{
  "num_hidden_layers": 15,
  "vocab_size": 4096,
  "hidden_act": "swiglu",
  "rope_fraction": 1.0,
  "qk_norm": true,
  "init_std_qkv": 0.0303,
  "init_std_o": 0.00518,
  "init_std_up": 0.0303,
  "optimizer": "soap_variant",
  "learning_rate": 0.00598,
  "lr_mult_qkv": 0.5,
  "beta2": 0.99,
  "decay_shape": "pow",
  "final_lr_fraction": 0.1
}
Each number is 128 + 24 x the weight over its row's rms, rounded and kept within 0 to 255. Layers, rows and columns count from 0. The size above them is the row's rms in percent of the matrix's.

# layer 2 MLP gate, 896x224, rms 0.0832, rows 239-259, columns 0-111
size [ 80  97 119  87 106 102 120  81 136  76 102 111  87 102 131 103 102  81  88  88 124]
[[115 169 141 162 147 142 105 121 158 147 139 138 160 120 101 121 128 156  96  96 125 120 150 173 128 123 130 109 114 129  74 122 175 153 146 163 160 107 117 105 124 189 137 131 129 134 111 164 107 113 130 117 173 113  96 129 102  87 128 106 139 102 146 124 146 139 111 148 126 141 137 104 133 113 162 105 192 126 105 109 131 143 136 128 138 118 110 104  87  94 140 109 173  99 125 133 133 126 140 121 143 179 113 103 101  92 108 102 136  97 149  94]
 [145 155 124  85 137 161 117 129 129 157 139 165 154 112 107 167 147  53 150 144 132 117 128 137 158 139  92 140 128  88  94  99 130 113 129  92 163 139 145 115 111 138 122 149  94 115 122 131  89 137 112 110 110 141 158 158 121 147 145 158  88 112  88 157 128 101 136 159 149 150 130 153 100  99 127 116 125 146  83 153 117 110 176 128 146  95 121 108 126 116 156 152 123 118 109 148 175 152 143  99 110 182 134 117 170 113 116 127 106 122 141 143]
 [148 113 149 133 135 159 127  96 138 110 151 160 136 123 109 144 148 115 139 166 172  87 106 112 147  97 119 141 117 150 122 132 134 145 154 148  90 114 167 108 127 137  90  96 143 171 153  49 136 155 111 168 152 109 189 164 123 136 121 122 128 150 130 151 114 171 119 108 167 134 126 102 147 153 202 119 105  69 110 140 125 118 135 147 150 103 156 123 111  96 131 143 138 133 162 162 148 130 131 118 115 101  91 143 156 134 157 101 101 146 146 114]
 [135 104 113  98 122 131 105 131 122 135  97 104 142 132 139 123 155 114  97 125  78 126 113 113 133 207 103 142 157 131 147 149 131 149  76 134  97 160 121 128 149 120 134 104 109 153  66 167 100 143 122  96 148 159  84  75 144 109 146  99 117 149 160  98 130 114 131 117 150 123 131 132 113 131 123 158 140 163 147 150 136 161 148  98  86 166 131 122 108 109 127 117 107 115 127 167 116 109  98 119 158 178 159 106 157 118 101 124 140 107 115 118]
 [116  42 122 101 127 165 118 157 124 116 137 138 129 150 164 154 110  95 129 131 137 119 105 109 111 121  99 116 130 124  77 102 104  74  89 148 118 128  77 106 127 146  81 116 158 127 126 102 145 108  86 126 154 128 125 135 113 114 119 124 116 165 115 169 163 109 137 108  98 112 130 149 129 130 104  92  77 142 103 159 114 133 101 124 145  99 129 104 137 133 154 105 147 161 110 136  66  79 146 118 107 120 113 131 122 109 117 163 152 147 142  99]
 [113  88 126 157 139 113 152 127 110 122 102  93  91 118 126 135 117 135 109 104 166 116 147 160 119 148 151  84 130 103 150 135 137  64 134 135 136  87 153 118  92 132 128 127 132 145 170  96  66 121 128 115 149 126 133 129 134 122 141 160 105 156 113 121 104 119 151 112 129 133  93 123 172 154 111 111 116 135 125 142 103 117 166 143  87  88  78 104 129 130 140 109 137 105  70  98 125 130 145 133 140 123  80 156 137 108  99 127 117 166 126 142]
 [106 124 105 135 121 198 116 114 177 140  67 124 153  92  86 153 119 109  87 109  94 168  99  99 129 161  97 121 113 131  96 108 121 152 122 166 103 161  89 138 131 145 136 134 132 132 100 123 129 124 150 136 105 183 137 122  98 164 135 124 132 149 136 107 148 127 160 152  90 122 148 140 127 158 107 144 138 118 119 117 127 147 116  92 151  98 124 120  75 133 122 131 114 144 122 139 133  95 135 165 166 137 111  91 154 129  96 127 129 149 121  97]
 [115 155  80 130 122 105 128 113 131 165 147 158 129 119 101 144 122 103 140 117 137 130 100  93 105 100 140 119  91 137 162 111 114 111 140 186 115 151 148 137 117 117 137 109 119 135  88 116 179 100 124  97 165 104 128 134 150 160 118 142 139 171 136 144 137 188 151 130 116 143 146 130 119 133 100 150 115 125 151 129 151 141 128 150 142  80 161 111 134 135 129  96 155 127 175  61 116 182 134 157 108 112  52 134 121 111 131 139  98 132 186  74]
 [126 161 139 120 137 111 165 124 105 104  93 134 137 143 146 111 114 156 124 112 131 122 114 162  86 131  90 131 134 143  47 130 119 142 118 141  94  94 167 116 110  96 127 121 154 148 176  91 128  82 140 131 146  98 134 104 149 176 125 155 111 164 132 153 111 129 135  99  98  91 113 125 109 127 112 128 140 147 141 148 126 101 125 197  99 116  81 113 137 140 123 145 135  95 116 108 131 123 136 141 106 114 123 164 131 171 175 129  93 127 159 132]
 [159 112 153  94 118 142 134 161 137 126  74 131 124 130 122 121 114 124 150 143 117 170  56  93 160 145 132 118 130 128 119 119 123 166 136 122  94 169 111 135 120 147  65 131 100 107 172 148 138 118 157 183 117 135 109 142 114 127 167 165 150 128 110 122 150  85 184 148 155 138 129 128 142 124 141 107 159 113 162 164 159 139 107 149 121 150  84 101 127 175  78 120 151 140  84 146 156 165 157 133 119 137 117 124 117 130 150 109 160 130  87 106]
 [ 71 102 144 140 102 147 118  96  98 159 141 141 129 135 145 129 133 175 136 158  74 113 116 123 120 123  99 105 110  61 119 134 147 145 143 169  99 127 119 171 140 153  72 132 146 115 143 108 133  88 108 133 138 136  94 143 130 120  83 105 129  96 172 121 120  92 145  99 104 127 148  66 124 119 120 171 118 113 160 117 118 100 136 129 184 140 143 145  89  85 127 145 160 161 139 132 149 105 120 173 124 144 135 154 136 153 146  90 116 149  98 174]
 [ 96 137  94 194 120 151 107  98 108 131 153  92 129 126 122 114 150 118 112  93 179 134 122 127 126  61 129 104 127 167 106 165  90 191 142  86 163 140 123 160 127 122 144 159 143  96 128 125 102 110 119 167 151 122 149 128 120  97 143 115 127 147 134 132  96 134 130 164 146 148  89 146 143 175 125 131 144 157 132 154  80 115 100 129  87 124 103  93 115 117  95 106 154 114 119 150 163 119 141 114 123 154  85  82 125 161  97 114 134 142 140  90]
 [125 138 160 131 122 107 149 165 147 148 209 126 135 126 142 145 117 167 132  99 130 151 100 127 117 156 169 102 135 126 133 117 134 120  65 172 156 110 165 137 142 120 137  91  59 143 118 116  75 143 116  81 131 163 108 144 153 106 125 140 131 147 147 107 114 124 110 151  76 137 163 179 133 139 111 151 122 110  73 122 123 125 153 125 164 120 135 112 116  94 148 132 120 121 125 119 145 119 154 135 122 130 108 172 130 131 112 109 136 162 123 167]
 [144 123  97 146 141 132 116 105 119 130 117 125 142  80 133 117 141 179 128 145 126 113  99 119 173 123 128 114 150 142 136 102 148 155 100 114 148  98 148  93 151 159 116 141 131 149 172 113 106 130 110 125 121  48 130 124 132 139 103  95 112 158 118 102 146 145  90 118 162 149 107 154 141 110 126 125 146 153 117 127  79 115  85  97 100 133 157 105 105 131 118 113 156 135 111  90 151 102 112 128 127 153  92 148 119 172 105 109 166 151 146 192]
 [ 83 153 102  99 133 116 107  92 113  73 111 115 130 145 143  91 123 157 154 115  88 135 170 123 123 144 142 123  84 155 147 121  88 125 170 151 128 130 144 177 130 118 160 124 164 151 144 112 124 122 125 112  98 105 124 139 148 120  90 103 100 183 112 111 137 111 115  89 113  97 122 133 103 136  68  95 161 136  96 143 113 134 150 101 121 146 137 135  96 149 140 132 148 115 153 103 117 121 135 146 140 132 144 119  78 132 121 104 155 153 115 134]
 [128 127  85 124 126 173 127  67 124 106 121 135 110 124  97 122 148 123 145 128 136 147 147 112 114 101 119 101 156  75 117 120 103 160 128 118 146 119 147 117 117 102 135 160 128 131  79 155 102 123 165 107 102 100 103 162 111 145 147 165  95 118 133 140 110  89 178 199 104 111 149 113 114 133 172 128 109 101 155  88 109 101 182  74  99 117 109 110 103 139 158 126 139 141 116 153 133  67 112 120 152 129 116 126 113 137 132 100 114 145 113 104]
 [151  80 106 141 143 114 151 110 166 144 142 160 122 105 151 153 138 137 118  93 129 127 116 118 145 131 142 108 129 115 173 131 153 120  90 142 183 127 134  58  98 119 116 152 111 153 119 115 108 103 112 116  95 103 151 159 127 136  72 128 134 170 123 162 162 106 146 140 134  87 130 134 149 144 164 110 112 115 125 116 120 107 109 106  81  86 102 126  91  99 127 141 149  89 117 144 125 135 128 138 133  98  75 139 174  93 118 124 123 173 134 160]
 [111  96 120 144 104 136 140 110 165 146 105 158 136 110 121 164 101 154 110  96 151  97 130 171 110  77 140 131 134 141 128 122 104 142 118 171 167 108 156 132 141 144 118 141 167 165 138  88 148 137 128 134 136 141 169 101 130  92 120 127 137 111 134 116 130 174 102  93 132  67 173 118 115 137 176 120  98 137 122 123  96 125 131 127 124 147 103 148 129  57 104 120 118 149 148 133 129 131 142 170 110 141  79 140 145  74 115 129 136 118  97 149]
 [153 118 123 127 158 118 135 118 108 137 184 144 133 104 162 142 155 183 163 154 107 135 108  91 115 168 157 106 156 107 141 154 178 132 162 143 160 137 175 146 179 139 133 122 116 130 148 141 114 149 122 137 128 163  84 185 126 157  97 104 149 125 127 142 140 100 162 103 129 168 122 205 151 120 133 139 108 107  56 128 115 136 105 140 126 130 114 125  98 108 121 135 139 168 155 137 138 158 173 149 114  87 137 172  83 142  98 103  98 122 130 148]
 [127 119 128 156 148 128 100 115 133 136 123 118 107 110 127 144 108 110 121 166 120 170 133 174 128 123 150 118 154 106 104  91 134 121 150 117 135 127 111  99  92 141 128 100 132 134 103 138 150 125 160 144 152  88 148 131  68 137 169 135  99 158 122 138 123  98 215 135 121 120 134 126 130 107 146 124 168 144 120 167 179 164 153 128 144  76 118 124 149 159 152 143 136 120  84 105 120 106 138  92 143 122 124 140 139  90 148 115 126 117 120 128]
 [128  98 121 113 110 110 122 150  97 129 138 102 165 115  80 103  70 156 141 118 127 115 102 141 168 146 132 141 119 142  93 163 124 162 111 165 123 101 139 125 116 115 108 123 153 115 112 108 124 109 156 118 133 113 123 153 147 149 117 152 122  88 137 155 157 127 142 108  65 113 168  85  91 120 133 129  76 141 125 101 104 134 133 113 130 134 157 138 112 110 110 147 152  97 157 134 154 118  89 105 133  98  93 103 127 150 113 121 122 162 132  81]]
# layer 2 MLP up, 896x224, rms 0.0833, rows 239-259, columns 0-111
size [ 82  92 113  89 107 110 121  78 138  71 102 111  83 101 123 101 104  86  83  85 119]
[[105 131 145 149 142 155 115 122 109 139 110 151  97 167 136 101 160 155 115  75  70  77 141 129 120 120 155 113 112  88 122 177 134 137 117 150 108 174  96 119 120 167 121 128 128 105 108 112 136 125  80 134 129 157 115 163  90 115  93 103 149 132 153 143 142 132 153 141 132 131 114 155 110 136 117 137 139 149 156 120 127 137 144 135 123 138 153 109 100  93 124 145 156 102 124 137 101 135 119 107 145 137 124 104  97  92  75  49 131 102 122 122]
 [153 120 109  79 156 153 135 136  88 126 137 126 142 121 129 117 166  84 159 139 166 139 105 174 137 129  81 153 159 100 111  91 142 121  81 101 150 149 128  93 126 120 122 125 125 155 136 142 107 132 148 151 134 141 163 126  97 147 143 166 115 149 129 149 109  82 112 159 159 149 146 172  99  89 139 135 142 132 121 128 132 156 172 150 100 125 121 112 149 125 103 127 133 139 126 155 142 189 139  77 130 176 135 132 140  93 120 137  75 130 125 134]
 [130 153 103 135 127  78 122 141 107 124 107  88 121 146 138 110  99 147 109 102  73 178 121 132 131 171 109 105 139 106 123 134 141 133 110 154 141 148  87 148 157 139 151 160 140  99 120 166 110 104 131  96 109 177  83  87 143  85 106 124 146 129 144 112 144  78 152 142  97  94 157 155 107 100  78 130 121 166 160 122 140 135 114 140  99 164 113 137 159 168 112 141 103 145 106 123  79 138 124 132 116 145 180 123 103 109 109 106 153 121 140 150]
 [106 140 135 156 107 127 118 156 170 127 126 121 137 141 143 105 108 115 147  76 108 137  83  94 135 157 101 134 122 105 114 130 157 109 165 156 157 127 131 141 153 137 119 107 107 104 126 116 110 150 112 135 149 172 159 120 104 120 178  98 105 130 122 106 155 132 158 149 134 165 122 122 129 143 173 139 103 130 159 144 104 118 135  97  90 105 121 131 111 145 125 171 127 137 180 124 134 168 108 138 159 119 147 147 151 110  88 136 129 134  94 161]
 [140  47 105  84 162 164 105 116 145  98 150 119 111 134 139 141  95 148 123 107 181  93 142 124 113 136  74 131 119 153 126 105 105  88 114 156 137  91  91 139 120 149  85  87 136 148 140 120 172 101 100 154 170 143 133 140 114 131 142 184 131 123 143 166 129 112 146 131  61  94 127 142 153 125  57  90 108 140 141 146 156 155  92 124 139 117 148 109 115 114 147  93 163 158 168 148 110 127 140 119 142 124 131 135 123 105 110 167 188 146 117 116]
 [163 170 112 103  80 135  93 136 172 136 121 163 142 149 116  88 138 166  84 138 152 138  96 159 161  63  95 134 144 153 132 137 118 168 143 117 140 128 133 124 146 117 155 139  97 127  96 145 134 129 135 129  86 135 149 124 131 140  89 115 161 100 144 103 144 126 108 152 135 106 163 123 139 116  95 152 118 123 129  97 163 123 132 111 150 183 128 155 131 146 115 106 103 135 161 128 104 136  99 129 157 172 164 112 147 133 141 143 115 116 131 105]
 [146 121 142 112 146  74 158 150 102 125 178 153  91 166 158 106 136 159 149 134 165  95 134 107 135 107 152 138 149 119 142 149 126 129 144  93 122 109 137 109 122 104 134 118 117 109 188 123 140 114 110  68 147  93 109 151 168  99 148 124  98 123 123 124 105 161 126 103 175 113 111 116 132 138 138 113 115 132 154 157 130  94 116 164 121 136 137 129 166 154 154 157 142  88 125  96 126 152 114  75  80 115 144 156 140 104 162 101 138  96  99 118]
 [ 93 156 103 137 152  42 118 145 125 134 140 128 134 112 158 112 141  95  95 115 137  82 146 100 121 114 121 131 127 139 129 153 154 133 157  95  94 118 171 131 111 143 149 130 135 123 147 141 133 130 161 125 132 122 124 194 132 131 142 135 142 161 153 125 106 149 134 143 150 132 173  90 132 131 108  98 136 150 176 119 151 163  88 125 117 122 133 130 150 151 119 114 112 102 124  87 128  94 147 153 111 115 128 168 111 130 118 137 175 149  96  48]
 [120 127 145 127 163 118 152 145 135 127  82 128 119 146 142 120 149 143  96  73 122 115 160 126  97 124 121 133 145 138  56 153 132 117 109 114  97  94 148 106 116  87 116 138 146 133 166 107 133 129 116 149 130  84 127  75 156 133 136 157 112 136 122 144 149 153 104  69 124 106 113 159 109 160 107 137 123 127 121 144 108  71 150 165 100 127 118 108 148 123 103 147 137 119 124 118 158 160 132 135 124 105 113 146  98 166 146 131 112 151 137 129]
 [132 127 124 117 149 170 146 158 143 159 104 148 118 119 157  92 104 114 139 132 109 125 154 111 116 135 162 109 128 140 167 131 106  84  39 131 112  95 144  83 155 117 135 154 142 144 118  81 145  87 112 130 113 174 120 145 115 185 147  81 113 150 133 145 153 166 131 141 135 133 180 138  99 146 150 123 109 133 144 130 158 126 116 122 116 143 145 129 166 122 117 123 152 160  96 114  97 130 132 137  78  95 130 147 165 107 143 146 132 103 106 164]
 [ 80 118 138 152 121 141 140 118 123 131 143 121  95 119 136 130 170 162 154 127 115 146 141 142  92 131 120 103 116  75  97 119 133 135 140 155 107 118 110 141 165 164 108 135 118 108 137 106 114  87  78 113 143 134  86 161 133  90 109 130 133  91 141 138 143  74 158  97  86 125 114  76 125 107  76 133 123 139 124 106 125  84 127 114 137 137 161 128 108  88 128 153 114 155 106 129 138  96 121 154 149 159 151 152 123 154 100 126 135  92 119 135]
 [133 139 148  88 152 112 123 151 130 142 146 169 117 145 119 149  82 119 120 168 101 107 150 108 151 164 113 155 140 122 148  80 150  61 117 155  79 116  92  96 125 134 152 127  91 170 121 119 160 152 177 101  87 135 119 119 145 139 113 149 136  90 139 125 137 127 131 100 125 128 156 121 128 103 137 142  99  82 118 124 167 116 144 108 158 132 157 149 154 133 154 172  83 123 135 106  84 154 130 137 127 109 153 159 119  88 143 150 146 118 110 171]
 [128  99 124  97 142 143 133 135 188 138 172 150  97 116 120  85 162 196 127  68 119 118 104 111 112  95 136 132 133 126 111 139 139 135 179 151 138 133 106 130 154 137 125 153 124 136 153 134 156 139 141  94 131 131  96 110 143 101 136 147 128 144 141  92 124  96 155 173 107 100 168  94 165 112  90 139 100  83 159 131 115 113 158 146 147 120 119 153 106 134 119 143 118 160 140  80 118  93 153 129 137 106  89 156 115 107 140 108 134 110  73 117]
 [158 115  95 154 149 125 145 106 130 139 128 129 145 101 141 119 135 164 134 144 124 132 105 137 154 126 115 134 142 130  97 106 137 145  77 115 174 102 130  97 152 133 132 121 120 169 179 126 127 127 100 121 129  83  99 162 114 121 102  94 116 153 134 111 140 158 109 103 144 161 103 157 104 140 138 133 145 157 133 117  76 122  97 113  91 125 151 116  99 127 131 113 177 106 120  82 145 108 116 111 127 130  88 143 150 174  91 140 137 167 163 189]
 [160 131 161 147 142 172 165 127 141 211 133 126 144 127 117 147 158  85 104 137 172 131 146  93 168 136 127 144 169 137 105 145 173 137 127 123 152 151 130 107 114 152  89 139  91  81 100 132 155 120 136 131 107 125 111 128 100 114 151 121 173 100 126 119 136 117  97 140 161 127 120 149 136 127 157 192  96 109 111 124 114 102 119 155 139  88 114 109 148 143 121 112 117 164 120 148 163 166 147  88 105 119 131 103 160 109 146 166  89 118 153 117]
 [114 142 157 133 116  82 141 134 142 149 124 132 118 106 141 142 116 115 110 119 118  90 110 161 140 118 131 148 134 185 151 124 131 106 129 128  90 143 154 125 148 130 123  68 149 111 155 128 152 106  88 141 149 145 160 126 129 106 135 100 179 156 109 124 130 137  89  46 156 102 104 163 136  88  93 100 128 146 100 158 130 135  73 142 127 108 135 127 171 120 100 123  94  82 144 115 123 147 142 117 122 151 176 119 160 129 127 149 118  97 169 165]
 [144  84 131 146 170 130 120  98 119 163 150 148 127 145 140 159 155 118  94  77 127 130 139  99 128 123 160 130 131 121 154 129 134 107  86 150 198 101 171  75 152 112 140 128 123 155 156 139 127 101 129 134 107 124 160 111 107 178  74 107 144 140 142 140 169 152 163 146 134 101 120 116 143 152 161 139 117 109 114  73 123  76 135 110  88 103 128  99  97  97 120 118 150  96 136 129 115 158 107 156 144 120 115 133 153 103 101 130 145 188 127 156]
 [150 126 147 133 102 137 113  82 165 116  99 118 105 111  83 131 133 141  94  92 160 141  99 145 107  81 154 133  73 148  97  95 138 105 198 108 125 126 154 121  69 106 111 123 139  90 113 113 124 108 133 155 106 115 128 103  95 145 125 125 115 113 157 104 142 132 137 116 105 118 104 146 141 161  90 125 125 142 150 157 118 124 140 128 153 136 101 128 113 123 126 138 140 163 117 135 137 113 122 149 102 147 109  85 167 142 133 138 173 152 169  67]
 [104 143 114 121 149 120 156  96 129 121 139 137  89 102 125 139  99 123 141 124 153 105  85 115 111 126 136 151 113 161 191 140 130 133 117 114 131 144 155 147 167 131 131 141 137 124 162 140  94 117 107 128 151 131  85 141 179 116 114 138 172 167 109 150 129 122 111 112 126 129 113 176 138 118 137 117  81 148 109 142 153 136 124 169 164 148  87 148 116 160 147 102 109 154 111 153  95 121 142 136 110  96 103 145 116  84  83  78 124 158 115 138]
 [136 122 133  92  86 100 129 133 117 138 166 132 129 123 161 110 132 145 148  68 127  55 119  93  81 112 116 154  79 133 157 153 122 124 113 135 116  93 116 131 140 135 106 146 143 155 144 118 112 143  94 114 131 145  93 124 166 142 100  94 149 124 146 158  80 128  51  92 112 148 111 139 143 141 135 125  73  93 154  89  88 122 125 148 139 127 153 137 133 107 112 133 127 130 117 169  97 164 136 148 120 150 165 141 141 138 110 165 122 138 160 126]
 [151 118 115 139  90 118 138 151 115 125 150 103 182 123  86 106  85 128 130 137 155 124  74 113 157 122 129 116  75 151  85 145 155 173 140 141 142  93 138 123 119  85 102 115 152 107 104  91 168 128 143 123 114 114 115 163 127 138 111 136  98  71 130 141 142 128 166 124  85 122 150 103  95 135 129 121 100 123 120  90  89 154 126 126 131 120 143 120 122  85 106 121 148 107 165 134 144 145 102 105 138 113 109  92 138 148 104 119 120 179 124  74]]
# layer 2 MLP down (transposed), 896x224, rms 0.0746, rows 239-258, columns 0-111
size [ 85  99 114  87 109 109 113  87 122  82 105 105  85 101 129 100 112  87  93  90]
[[158  85 115 114 147 120 179 142 117 115 100 122 140 129 124 144  92 118  98 178 124 104 128 176  93 134 110 142 130  66 137 143 129 121 124  83 140 103 118  99  91 114 144 106 159 115 106 139 100 107 109 130  79 148 154 131 146 188 125 154 124 168 117  71 127 141 122 152 130 107 136 160 168 140 136 146  98 110 118 126 131 129 107 147 131 126 106 147  88 165 143 124 107 117 126 117 140 118 140 142 130  99 125 131 115  94 141 148 143 144 128 105]
 [126 133  89 155 135 115 147 118 108 121  64 137 126 123 152 102 149 134  79 152 141 144 143 108 136 112 128 167 132  99 143  94 115 172 131 115 115 111 137 156 169 147 151 128 144 107 169  85 139 111 104 109 162 157 118 106 120  94 124 112 129 134 137 145 142 142 165 127  99 122  86 135 129 105 133  91 131 159 125 129 155 131  58 112 100 131 134 111  90 191 106 134 139 156 108 119 162 111 107 134 178 145 135 110 118 160 129 117 158 119 105 175]
 [117 175  82 161 141 136 116 135 109 168 158 151 119 101 137 112 114 129 133  59 133 167 182 152 188  99 147 103 167  98 123 163 120 141 142 151 144 142  94 143 162 121 156 131 136  67 152 138 135  96 153 102 113 159 123 126 151  96 133 100 133 109 139 125 157  65  93 127 131 125 153 180 115 158  97 119 120 109 158 117 136 158 116 115 103 110 174 123 133 162 142 144 122 129 158 112 105 153  85 132  80 142 115 146  95 146 119 141 127 127 152 150]
 [111 153 129 159 119 125 171 131 138 130 164 123  92  93 139 160 128 169 108  98 140 108 193 132 131  97 122 133 160  85 111 106 138 117 123 115 139 131 134 107  94 131 148 120 118 137 164 116 163 110 139  78  97 151 113 156 145 124  87 114 163  88  98 139 111 139 133 115 110 160 123 113 144 114 101 109 135 124 105 135 109 165 124 162 145  94 108 115 168 153 111 100 172 158  79 175 134 133 127 126 148 129 151 134 114 121 178 137 135 132 140 113]
 [136 153  74 102 126 108 120  98 173 123 165 107  91 111 119 120 112  75 124 136 153 130 138  98 118 123 126 110 144 145 168  95 148  90 110 113 149 174 141 140 156 143 116 127 166 130 107 125  92 149 123 132 119 155 145 119 150 132 154 136 122 125 122 131 124 113 134 138 157 122 137 122 125 137 132  93 147 166 137 165 121 131 173 115 117  85 119  89 142 120 147 106 165 125 156 101 119 158  95 108 118 165 151 135 127 144  85 137  98 153 156 117]
 [134 151 131 124 133 113 125 160 136 130 125 144  85 150 130 124 103 184 136 114 132 100 101 139 106 137 109 145 125 169 163 149 128 165 155 147 104 167  70 107 128 146 142 151 116 139  96 159 145 130 163  85 105 128 114 136 149 179 101 105 182 101 153 103 117 112 107  95 111 117 154 130 114 122 137 141 127 149  80  87 150 174 112 125  86 175 123 111 113 107 127 128 143 151 195 138 134  78  76 140 151 128 114 133 141 128 142  99 111 145 134 114]
 [111 141 114 142 143 114 165  88 129 117 185 139 150 136 161 114 180 126 179 119 164 115 129 156 124 146 163 125 176 125 115 138 126 111 144 101 130 149 103 117 134  89 135 105 121 100 186  89 104 129 164  92 129 111 159 143 154  60 175 134 131 132 116 109  87 151 149 117 141 112 159 120  86 125 138 128 107 138 133 158 119 105 141 119 162 110 142 149 142 130 142 141 153 116 171 123 158 128 104 102  86 110 139 127 117 116 137  91 122 125 102 132]
 [109 160  81 145  99  94 125 153 134 161 127 158 134 124 124 112 119  54 162 121 113 139 118 103 125 125 126 134 162 133 138 165  88 160 102 162 128 123 124 148  84 126 123 100 101 119 110  99 111 122 129 123 165 123 130 175 103  94 101  95 130 110 125  61 137 145 160 122 109 159 109 117  83 114  92 122 143 120 161 131 145 153 104 144 134 131 152 119 156 140 110 138 141 134 118  93 132 152 114 143  85 129 109 132 116 122 129 116 112 119 164  83]
 [132 127 135  99 144 134  87 126 124  89  88 154 125 128 135 125  99 100 101 104 158 133 122 124  69 125 147 133 150 133  66 166 136 119 123 135  92  75 149 112 132 106 119 121 131 121 171 143 126 144 101 151 108 110 128  96 101 135 143 140 110 128 147 143 157 154 126 114 158 128  98 147 121 113 135 167  99 130 154 114 169  80 125 148 119 106 154 125 159 121 117 123 128 116  98  95 161 136 149 150 168 105  97 113  83 120 135 128 109 179 183 130]
 [ 98 145 130  93 139 114 103 105 145 128 131 155 139 176 138 133 119 108 112 182 108 110 133 147 115 127 130  72 125 122 150 162 153 123 144 138 159 103 127 106 145 109 166 172 197  84 104 142 149 130 137  81 129 124 138 113 117 123 120 100  88 107 141 173 143 164 110  76 137 153 142 121 108 153 108 156 104 120 123 103 128 134 115 111  81 121 132 164 156 153 133 139 101 138 166 111 110 116  91 167 104 149 128 112 147 182  99 161 108 144 139  99]
 [ 96 143 131 104 133 132 103  82 143 118 117  90 138 157 176 123 148 159 151 195 141 123 146 114  96 105  84  90 128  76  95 102 115 130 127 133  99 125  89 137 116 128 135 150 122 108 182 146 104  89 118 127 124  92 110 133 146 117 101 151 121 113 152 115 151  82 126 105 152 133 145  99 143 127  77 149 148  91 140 139 107 139 122 152 120 106 109 148  93 132  96 138 148 177 133 128 138 132 112 120 132 122  98 128  90 147 137 143 113 120 100  95]
 [134 144 113  98 138 119 105 156 158 133 138 142 158 147  88 128 114 153 124 154 112 125 122 136 141 157  94 135 108 118 123  92 159  92 152 148 113 140 154  98 151 105 132 129 110 169 138 112 148 120 151  80 115 151 144 132  98 162 123 143 109 114 137 175 189 130  89 140 115 123 119 118 116 121 128 145 153  98 135 109 171 139 119 121 131 150 139 161 165  72 153 157 123 113 154 107 129 107 131 121 141 104 165 132 112 111 144 179 128  97 122 100]
 [140 135 116  98 130 189 114  98 113 130 148  96 134 114 114  89 108 140 129 106 109 142 114 152 101 113 119 107 152 126 159 152 124 103 157 148 154 142 145 107 134  94 149 133 163 106 143 127 132 148 172 159 134 121 125  72 111 129 125 122 130 157 129 129 120  98 179 164 115 116 171 119 122 198 108 125 102  86 133  97 154 118 132  94 119 114 140 156 149 137 136 116 154 126 111 109  94 132 145 149 111 124  97 117 161 110 116 166 165 124  91 147]
 [108 127 121 180 174 141 132  65 121 135 101 138 170 141 128 144 124 171 112 121 116 160 147 133 142 147 158 100 153 133 141  92 138 153 101  94 114 105 169 101 118 113 135 148 122 115 133 154 156 160 117 105  88  90 105 126 142 158 145 111 132 116  90  96 136 121  87 118 143 130 114  98  91 147 134  95 128 112 135 128 106  81  91 108 160 130 138  98 115  79 135 134 173  96 110 101 129 136 116  90 162 147 125 165 113 191 109 132 172 135 120 145]
 [127  74 151 140 119 116 123 211 139  99 130 126 124 129 106 134 122  92 139 108 177 163 106 138 140 124 197 104 106  85 152 141 131 150 101 113 110 111 141  82 154 167 151 127 122 131  80 102 143 150 165 186 142 134 116  94 142  84 103 135 161  92 155 144  96  99 153 146 137 120 137 107 150  87 123 163 137 164 171 125  92 102 137 130  75 129  97 111 141 105 115 149 105 105 109 118 102 121 113 104 127 107 107 126 149  98 156 118  90 119 138 116]
 [106 126 148 130 125 106 169 137  88 154 135 128 113 145 133 142 100 136 103 105 109 115 120 164 125 132 131 164 121 163 105 134 100 140 132 139  83 151 123 158 136 158 148 108 140 106 161  94 119 115  95 134 127 149 106 117 154  92 149  79 146 156 113 140 121 157 103  81 150 118 116 153 146 137  64  93 139 134 111 155 137 166  95 148 143 147 151 121 138 153  97  93 139 138 172 145 141 120 137 133 139 124 144 111 110 171 113 162 115  96 141 155]
 [142 169 116 155 185  81 115 140  85  99 144  88 152  89 137 135 132  98 128 139 166 105 139  98 146 100 115  86 159 152 159 148 186 125 137  99 143 123 140 127 164 136 113 167 108 109 145 135 135 136 122 126 165 109 160 126  96 105 142 127 100 152 106 122 124  87 154 117 123 113 164 121 174 153 135 112 116 104 125  87 157  88 154 106 143 129 172 141  92 120 137 145 154 108 132 135 106 110 145 111 166 109 126 118 116 133 138 128 109 149 125 165]
 [169 157 154 110 134 144  72 112 135 129 152 146 128 110 103 158 122 106 119 114 104 117  91 137 165 119 139 136  96 163 115 130 146 115 135 141  99 146 168 105 123 126 108 129 114 121 131 165 108 116 168 140 147  89 172 128  98 146 125 111  89 143 144  85 156 113 124  96 125  91  92 100  75 170 127 140 113 130 177 147 106 124 169 183 126 126 136  82 135 114 108 132 132 133 169 121 153 120 128 124 152 133 105  81 133 175  94 100 119 140 131 118]
 [146 147 126 175 149 164 135 124 132 141 125  84  89  78 145 130 161 149 137 158 136 139 101 109 129 149 112 109  93 124 134 165 166  68 137 124 139 155 174 122 150 127 147 133 149 137 129 137 144 169 151 118 115 155  90 141 108 182 128 159 166  98 108 136 126  85 122 120 108 172  93 190 135  99 102 147 107 164  75 171 120 127 139 100 140 139  91 145  72  76 127 154  95 145 107  92 127 140 164 123 138 105 111 156  98 161 100  95 108 126 125 139]
 [110 117 188 140 119 145 127 156 105 141 124 124 146 176 129 119 115 131  86 114 157  71 112  84 133 137 135 120 152 146 124 111 157 119 157  88 136 130 115 144 133 132 135 179 118 129 141 161 115 115 101 115 131 139 124 138 191 140 105 133 136  91 172 121  76 133  93  75 130 104 120 159 118 114 112 121 129 149 160 101 150 129  93  73 108 138 118 151 108 134 124 138 144 137  99 147 121  82 139 153 152 127 137  97  90 143 129 140 166 114 114  91]]